Weights of a small transformer language model.
Size: 12 heads of 64 (4 for keys and values), MLP 2048 SwiGLU, vocabulary 32000.
Each number is 128 + 32 x the weight over its row's rms, rounded and kept within 0 to 255. Layers, rows and columns count from 0. The size above them is the row's rms in percent of the matrix's.

# layer 3 MLP gate, 2048x768, rms 0.0656, rows 128-136, columns 640-767
size [113 106 100  96  94  90  92  97 102]
[[179 160  84 113 163  84 144 112 131 157 105 171 119 134 134 122 115 176 190 187 141 104 129 142 135  96  62 143 145  93 128 199 136 176 135 167 123 159 106  80 130 158 147 115  99 107 166 149  71 127 158 128 179 166 144 136 170 120 182 145 200 131  91 141 173 142 104  98 124 191 122 122 154 123  82 141 127 134 188 116  88 180 143 117 152  82  87 125 131 132 122  82 117  75 160 134 116  94 175 182 126 104 131 151 131 139  94 130  87 140 145 127 140 175 154  93 119 117  99 120 107 163 117 155  61 151 161 128]
 [118 133 138 120 132 170 131 132 124 127 132 104 169 182 160 157 161 127 132 158 158 181 118 126 191 142 172  83  86 161 164 109 119 146 122 130  40 103 103 146 141 104 155 171 120 179 101 158 142 125  91 166 145 121 110 148 173 104 128  89 117 179 126 165 116 134  75 149 117 145 144 100 124  69 127 148  90 115 174 141  75 111  91 156  83 153 162 167 124 100  86  70 157 144  82 131 150  95  79 143 143 178 148 135 143 131  81  68 192 175 118  78 102 153 114 156 132 161 118 162 101 133 152  59 103 101 108 125]
 [155 143 116  54  71  98 132 140 160 198 108 154 131 158 117 116 154  84 108 109 112 156 113 151 103 141 144 142 136  96  96 150 114 139 134 120 201 189 121  64  77 156 173 141 105 164 177 121 112 113  97 113 151 147 171  90 152 142  90 151 125 162  45 137 114  97 116 109 107 138 140 112 138 121 117 133 144 154  94 146 151 120  94 134  84 147 133 177 121 150 194 142 150  84 137 139  78 118 172  89 183 105 153 114 139 142  74 146  67 152 160 133 102  89  92 183 104 174 113 131 122 146 110 161 107 157 146 176]
 [115 202  91 116 101  80  84 140 126 100 104 169 175 151  94 104 167 100 122 157 111 146 146 148 140 132 151 184 120 119 122  75 124  84  94 145 102 111 160 130 178 108 126 140 119 140 127  61 138 100  92 109 152 131 124 122 152 122  70 132 133 115  93 136 121 150 158 152 152 143 139 148 134 146 175  67 125 134  98 209 112 103 101 108 158 132 114 165 179 133 151 109  92 156 119 119 125 151 141 136  83 102 110 127 142 120 134  77 140 135 151  81 120 148  74 183 126 204 161 229 106 113  97 138 154 112 135  60]
 [ 95 109 142 145 184 151  51 136 110 148 139 125 127 145 109 103 158 165 107 139 115 146 132 171  52 102 118  65 154  87 154  96 174 123 153 115 148 143 144 143 112 143 150 159 148 150 178 108 143 129 205  77 123 120 141 104 111 134 111  96 140 170 169 173 162 180  61  85 144 121 153 118 155 135 171 106 117 128 158 116 115 139 101 118  98 130 125 102 111  96  73 123 159 104  86 139 135 160 125 147 131 127 155 139 118  99  91 121 117 127 136 156 118  85 115 158 158 187 162 121 188  85 157 123 149 128 113 118]
 [ 60 143 101 104 113 140 131 176 114 115 125 157 197 135 114 102 164 159 121 148 140 125 140 174 148 147  80 115 182 102 122  89 157  75 151 118 113 112 153 142 178 144 130  96 104 112 103 145 160 115  92 121 118 134 142 104  79 143 121 220 189 163 166  97  85 143 115 108 109 188 115 137 173 173 126  96 160 126 122 135  64 153 129 161  88 152 111 181 157 168 121 118 158 168  77 161 140 104 123 158 153 102 132 154 137 111  96 151 100  95  80  50 148 134 130 147 119 111  83 101 168 128 170 107  86 157  73 118]
 [127 116 121 104  94 124 199 139  94 112  90 129  78 206 125 180 100 208 168  98 103 100  46 132 107  98 154 145 110 110 162 158  93  61  90 106  85 161 108 168  97 104 110 143 112 143 120 160  91 203 220 181 164  78 154 127 123 119 155 173 129 124  58 108 146  93  81 188 109 149 114  65 159 173 138 202 144  82  99 105  89  58 121  81  96 112 179 163 120 125 112 109 104  49  87 139 104 133 180 122 149 206 160 145 182 124 120 132 151 101 124 130 137 151 152 101 129 110  61  99 187 174 117 123 124 170 161 122]
 [128 187 134 108 128 108  96 127 134 146  80 103 186 124 139 120 136 163 108 131 128 136 111 129 126  99 172 118 198 149 152 158  69 158 107 158 145 151 155 166 118  77 147 114 148 112  91 107 174 118 137  96 103  89 198 115 126 170 122 115 125 164 110 135  91 130 114 114 136 127  68 147 156 139 141  80  97 143 120  74  88 156 177 139 110 154 143 159  92 165 104 128 138 125 149 133 161 102 120 118 106  81 152 195  52  93  58 147 109 128 112 123 152  73 142 122 135 139 133 190 105 101 104 114 108 126  56  90]
 [118 150 152 167 107 146  92  93 128 168 110 113 110 134 115 141  72 120 127 143 152  96 111  94 155 127 167  99 145  93 124  97 152 140 135 119 184 103 142 134  82  63  56 178 144  76 150 148 131  90 108 140  70 222 135  84 144 110 156 116 134 159 202 151  85  77 179 154 120 200 156 103 117 186 145 151  88 108 126 113 151  77  92 152 136 128 197 142 100  99 102 107  63 152 123  85 164 118 131 116 129  91 118 100 103 155 109 136 143 126 142 149  59 156 153 154  92 130 132 133 152 103 154  77  76 127 112 145]]
# layer 3 MLP up, 2048x768, rms 0.0658, rows 128-135, columns 640-767
size [110 107  99  97 102  92  92  99]
[[219 107 132 141 106 165 136 105 144 135 170 136 136 167 132 165 138  97 106  96 119 122 158 200 132  87 188 119 149 155 162 111 141 109 180 133 123  94 159 105  81 175 128 105 139 138 155 117 136  76 146 173 149 158 135 199 131 103  86 125  83 103 127  92 111  94 151 187 112 194 117 179 169 119 110 103 166 149 121 179 137 135 137 137 139 137 152 130  84  87 118  75 157  93 182 183  62 120  58 155 106 180 118  86 167 152 162 129  82 130 104 171 102 187  90 160 197 173 150  89 105 105 140 102 158  76  88 124]
 [124 158 101  89 127 173 118 149  63 195 146 160 107 121 113 131 158 111 125 174 169  69 124 140 137  95 135 141 128 194 126 117  87 165 151 128 120 127 154 192 198  77  98 202 125 157 126 129 131 126  98 150 185 131 101 182 103 112 153 132  90 108 107 125 114 122  66 102 107 129  89 110 150  99 150 171 168 109 100 113  81 115 173 229 134 167 106 153  93  63 100  96 172  95 168 139 122  88 143 158 115 127 148 128 141 109 148 162 152 105  96  86 154 119  86 126 112 177 165 101 173 119 190 104 151 140 137 137]
 [ 90 151 173 135 118 115  88 134 139 132 126 127  73 118 149 159 113 113 166 117 144 122 180  66 135 103  63 139 132 101 155 106 144 127 109 141 174 132 113 225 162  73 162 133 101 163 101 137 136 144 111 149 135 162 118 126 112 156 177 160  69  82 200 103 108 163 103  91 182  70 140 124 100 112 170 201  74 137 163  81  91 120  77 157 139 107 146 108 127 103  76  68 199 142 117 160 169 154 106 112 139 203 134 132 140  77  84 154  93  98 116 172 142 111 101 152 127 161 121 129 123 114  93  46 114 136 143 123]
 [160 124  67 115 111  93 143 163 116 106 144 141 138 133 165 121 123 129 142 150 144 144 149 104 160  88 108 170  98 140 116 140  90 158  87 164 131 113  40  66 120  97 153 194 127 131  96 157 113 105 112 131 103 126 137  90  78 142 102  62 148 158 136 106 124 174 131 129 144  54 193 143 109 136  96 190  77 118 195 111 123 146 167 113 157 135 150 112 112 143 187 136  95 203 113 122 124  97 113 137 169 141  65 150 169 120  96 197 117  81  73 119 123 175 156 184 100 108  46 101 129 120  90 146 173 105 112 119]
 [137 109 145 132 167 165 121 168 130  64 120 145 154 161  82 112 132 103 121 176 134 100 160 103 168 124 168 125 146 100 166 120 119 147  73 126 196 198 191 133 125 127 138 102  81 147 128 157 128 121 106 107 111 109  93  67 149 103 192 166 109 158 153 154  96 108 145 146 114  91 147  85  90 162 127 115 199 101 134 114 127 112  93 148 102 111 146 150 131 133 186 120 107 112 128 187 215 128 118 116 166 124 148 133 139  80  52  93  60 182  92  92 136 151 122  99 131  95  85  92 153 128 144 131  84 152  80  82]
 [190 112 145 130  76  79 123 174 132 201 126 157 148  70 113 141 187 148 167 119 137 138 132 127 131 134 155 117 123 123 131 167  93 117 215 133 145  92 163 152 149 133 155 130 174 167  97  99 157  98 182 211 120  95  92 124 103 180 174  89 139 121 101 112 151 139 107 176 141  48 104 174  76  68 142 135 138 159 113 112  77 183 139 100 175 151 151 132 135 159  84 111 132 158 155 117 162 129 144  70  97 148 135 128 154 118  63 123 123  93  90 118 151 118 124 139 196  82 197 139 140 132 112 123 100  96 120 145]
 [115  75 130 122 156 111  73 132 157 159 170 163 168  88 140 130 174 152 101 152 121 170 123  74 113 179 115 159  81 173 145 109 176 164 126  88  88 129 144 102 129 153 135 116 139 126 195  91 170 112 158 134 150 153  75 123 154  88  85 126 155  54 121 139 181 123  74  79  71  96 116 124 163 132 161  98 130 154 128 121 120 112  74 134 173 137 111 160 127 127 162  81 135 136 152 147 161 148 138  98  87 110  84 106 121 140 128 118 118  75 141 206 101 161 111 137 127 153  89  90 170 128  93 159 111 170 153 146]
 [129 146 115 160 135 159 113  89 162  98 145 147 167  99 103 145 136 137  77 148 118 111 226 157 125 141 127 101 129 136 200 117 121 107 181  88 142 107 148 138 132 100 121 103 147 151 134 127 142 118 161  29 129 130 110  90  95 199 129 123 150 125  93 112 204 175 143 105  87 158  73 139 150 112 148 144 156  94  99 123 117 141 101 203 132 177 119 149 153 133 131 147 107 163 142  88 178 119 143 152 126 127 179 218  96 147 117 102 114 107  93 142 148 112 142 131 121 154 179 167 157  82  92  98 146  57 125 136]]
# layer 3 MLP down (transposed), 2048x768, rms 0.0627, rows 128-135, columns 640-767
size [ 99 106 102  99 102  93  96  98]
[[154 132 172 163 156  85 114 143 124  97 142  78 151 156 114  71 196 165 132 195 146 115 128 125 147 126 187 106 139 142 183  79 175 123 112  63 126 108 118  55 134 143 148 113 141 122 121 100  77 101 125 122  66 153 177 143 108 178 163  76 150 105 192  97 134 159 199 129 136 132 145 118 151 156 156 154 166 134 107 120 137 128 148  70  79 171 140  72  71 115  87 161  77 193 172 118 102 174  99 156 113 135 147 147  64 111 142  66 172 122 134 174 166 114 138 130  80 120 124 123 147 128 185 151  98 164 175 201]
 [180  68  87 142 155 150  89 132  70 118 121 122  97 137 139 120 160 158 137 107 169 187 122 123 176  93 123 133 112 155 149 111 144 135 112 114 152  85 117  72 151 117 126 108 113  88 102 130 118 146 178 149 148  79 147 164 151 117 110  88 125 145 157 121 179 144  85 113 110 143 117 124 135 106 116 111 115 110 107 133 158 105 188 103 168 153  89 140 127 139 128 132 114 187 110 176 185 145 152 162 109  77 170 110 161  97 179  81 160 123 183 144 115  85  89 153 114 159 125 108 145 183 188 128 140  85 188 125]
 [135 150 148 148  72 126 101 133 150 140 133 138  98 106 191 131 120  58  74 141  96  88 204  83 152  81 130 142  68 167 163 208  67 111  90 184 145 190 112 120 123 114 175  91 149 151 155  70  86 144 123 108  80 191 176 132 132 218 142 147 118 105 149 158  85 150 151  88 134 108 157 108 106 167 103 154  84 127 133  75 113 137  99 191 138  91 146 109 118  96 118 155 137 104 146  61 129  54 130 133 105 166 143  98  92 104  44 128 104 127 167  89 126 116 123 178 116 129 138 137 139 114 134 117 122 147 161 140]
 [124 195 122 150 122 115 108 110 150 113 186 125 145 123 166 156 128 124 168 139 127 147 105  81 152 141 132 163 152 158 154  89 119 117  77 144 177 140  86 131 150 115  75 116 164  80 175 111 127 139 127 113 119 132 133 137 107 243  95 138 121 132 136 105 137 100 108 117 133  89  99 114  94 160 122 100  93 134 115  68 132 177  88 111 173 142 185 117 146 145 128 133  87 159 156 133 154  82 158  94 119  85  76 133 162 147 111  54 159 172 164  81 180 126 125 130 134 175 107 169  84  82 133 103 187 191 173 146]
 [142 101 136 173 117 169 124  94 145 108 134 143 175 101 134 122 120 135  86  73 168 149  95 134 124 134 113 100 106 135 114  90 134 226 130 136  76 164 118 138 159 134 143 142 118  74 216 131 163 107  82 139 140 168 181 136  87 161 105 112 163 138 124 168 137 166 109 125 176 188 123  88 124  74 132  81 191  93 106 147  94 133 135 109  49 180 162 100  79 176  88 173 146 124 110 124 136 186 124 164 193 105  37 134 144 110 171 109 131  75 184 158 175 123 125 106 165 105 151 139 166 129 115 115  95 158 142  83]
 [165 143 160 139  86  67 117 152 106 163 107  60 122 115  95 140  59 182 159 166 147 138  97  98  81 121 142 160 134 151 145 145 144 108 112 144 194  97 104  78 112 177  96 107 152 130  67 135 114 106  79 138 109 113 150 122 132  85 131  93 121  96 105 108 107 174  57 116 142  94 142 132 107 144 113 192 154 168 148 141 104 143 128 119 105 127 173  77 125 138 136 154 124 154 112 161 103 128 129 147 108 123 179 149 188 114  48 171 160 106 139  62 120  94 179 155 145 131 180 182 116 143 121 114 139 137  59 207]
 [166 116 165 168 144  64 146  85 143 138 123 175 179 118  98  68 193 147 165 121 115 153 142 123 111  85  75 175 130 129  95 107 166 143 130 103 118  76  59 131 102  65 140 117 104 167 139 143 157 124 103 154 153  79  53 168 125  96 179 135 163 103  84 123 221 180 234  89 103 138 119 119 114 130 141 199 162 121 137 182 146 124 169 154  81 142 114 100 124 145 113  95 138 131  80 180 123 197  86 146  93 118 100 150 210 140  97 216 157 143 161 119  89 109 135 117 106 107 102 120  73 121  89 146  81 136 123 136]
 [ 57 101 166 163 128  94 104 145 115 133  95 107 198 126  79 112 152 178 121  89 144 128 155 138  98  85 176 193 151 121 131 124   5 124 108 171 119 139 168 106 124  88 140 135 126 156  75 132 114 137 194 122 106 150  82 111  97 133  71 159  90 113 216 153 128 127 139 159 101 129 138  95 127 107 176 149 136 118 131 105 111  79  96 122  91  75 108  69 152  86 154 117 175 130 119 177 131 148 119 102 132  69 103 106 141 150 111 162 157 135 121  69  86  86 122  75 203 141 101 124 141  85  98  70  83 169 123 176]]